From a checkpoint of a small transformer trained on Wikipedia.
Size: 8 layers, width 192.
Architecture: RMSNorm before each block, rotary positions, no biases in attention or MLP, tied embeddings, normalized queries and keys.
Training: a variant of Muon for these matrices, 160M tokens, 4929 steps.
Each number is 200 + 20 x the weight over its row's rms, rounded and kept within 0 to 999. Layers, rows and columns count from 0. The size before them is the row's rms in percent of the matrix's.

# up: layer 3 MLP up, 768x192, rms 0.166, rows 762-767, columns 0-63
# down: layer 3 MLP down (transposed), 768x192, rms 0.246, rows 762-767, columns 0-63
up762,106,217,212,200,155,217,185,233,200,219,166,193,200,194,169,210,193,202,191,155,217,187,177,202,210,193,183,189,179,202,217,181,211,182,208,207,229,227,219,177,227,158,227,194,195,183,204,192,215,189,213,204,214,215,176,178,173,226,208,200,223,189,202,183,195
down762,103,170,188,233,201,227,192,173,190,200,219,233,187,216,186,223,167,220,169,172,189,174,191,188,213,203,211,200,202,192,197,218,179,217,192,228,185,206,172,197,170,222,193,214,196,196,169,226,191,214,229,200,218,217,230,216,167,202,189,213,178,178,215,209,214
up763,104,197,197,222,218,187,174,164,175,195,213,206,175,216,155,212,196,185,211,187,218,156,164,164,209,199,199,209,197,179,195,180,204,231,215,198,201,192,193,188,198,206,153,211,174,197,196,180,193,199,204,235,203,192,220,208,237,190,205,209,191,192,239,179,215
down763,097,215,181,175,219,214,211,213,197,184,192,234,215,222,180,220,194,216,170,216,191,183,198,174,229,192,162,191,218,183,213,187,198,205,206,189,216,235,159,225,206,190,213,196,188,225,222,177,186,201,176,219,188,237,227,215,178,186,173,177,202,183,218,192,159
up764,099,216,189,204,192,210,180,186,202,198,220,160,203,247,234,174,191,208,201,213,217,184,183,206,207,211,232,195,226,171,221,209,188,221,162,184,193,235,204,201,221,203,187,208,199,169,204,201,203,189,164,174,199,187,204,246,229,203,178,227,203,206,190,218,195
down764,107,207,207,210,219,178,192,231,174,197,195,149,185,202,195,195,180,234,169,218,215,212,181,172,169,179,248,172,234,202,217,184,173,183,185,200,190,205,204,191,246,201,183,169,190,196,174,239,167,191,219,207,194,161,231,185,203,198,233,201,197,174,211,191,190
up765,097,200,172,204,187,214,200,216,208,177,141,166,210,205,174,188,215,175,179,226,205,176,195,217,152,195,191,215,189,202,198,233,230,184,171,188,206,191,206,176,192,188,212,181,188,218,184,208,177,219,196,201,208,208,198,193,180,190,167,191,201,199,200,166,220
down765,095,213,175,227,215,180,206,215,182,185,220,168,220,195,205,208,220,228,208,190,210,182,235,223,204,246,181,185,210,207,221,206,190,166,206,171,226,258,186,210,187,226,203,219,194,219,200,207,183,173,181,200,187,208,200,221,162,190,228,199,155,195,182,156,197
up766,098,193,197,201,190,176,234,178,190,175,206,171,180,166,207,183,184,202,216,197,205,160,181,240,210,223,205,195,216,194,197,198,223,219,191,214,193,189,221,245,199,176,193,200,164,227,183,214,198,190,201,209,192,171,174,200,204,212,227,200,204,166,186,189,206
down766,099,177,179,200,244,188,174,227,189,226,174,205,148,222,189,180,202,195,225,211,226,207,214,179,218,198,243,190,189,187,170,179,216,212,204,206,215,210,192,217,234,166,190,194,191,212,192,203,187,183,207,202,227,207,193,184,189,182,178,189,195,178,230,188,194
up767,104,181,181,170,199,224,228,180,203,199,215,235,195,192,173,202,182,201,200,188,220,233,171,213,206,172,230,228,188,190,173,192,201,239,199,192,227,202,181,227,187,210,178,209,205,203,253,181,178,187,192,217,173,206,241,226,186,208,205,191,189,233,208,222,190
down767,103,187,197,168,227,238,210,207,223,228,194,207,185,226,208,186,174,182,205,218,194,233,197,178,220,185,186,231,206,201,176,194,203,229,210,223,205,171,199,203,208,201,194,210,214,222,209,185,196,192,190,188,190,204,178,199,182,218,152,209,200,217,201,180,197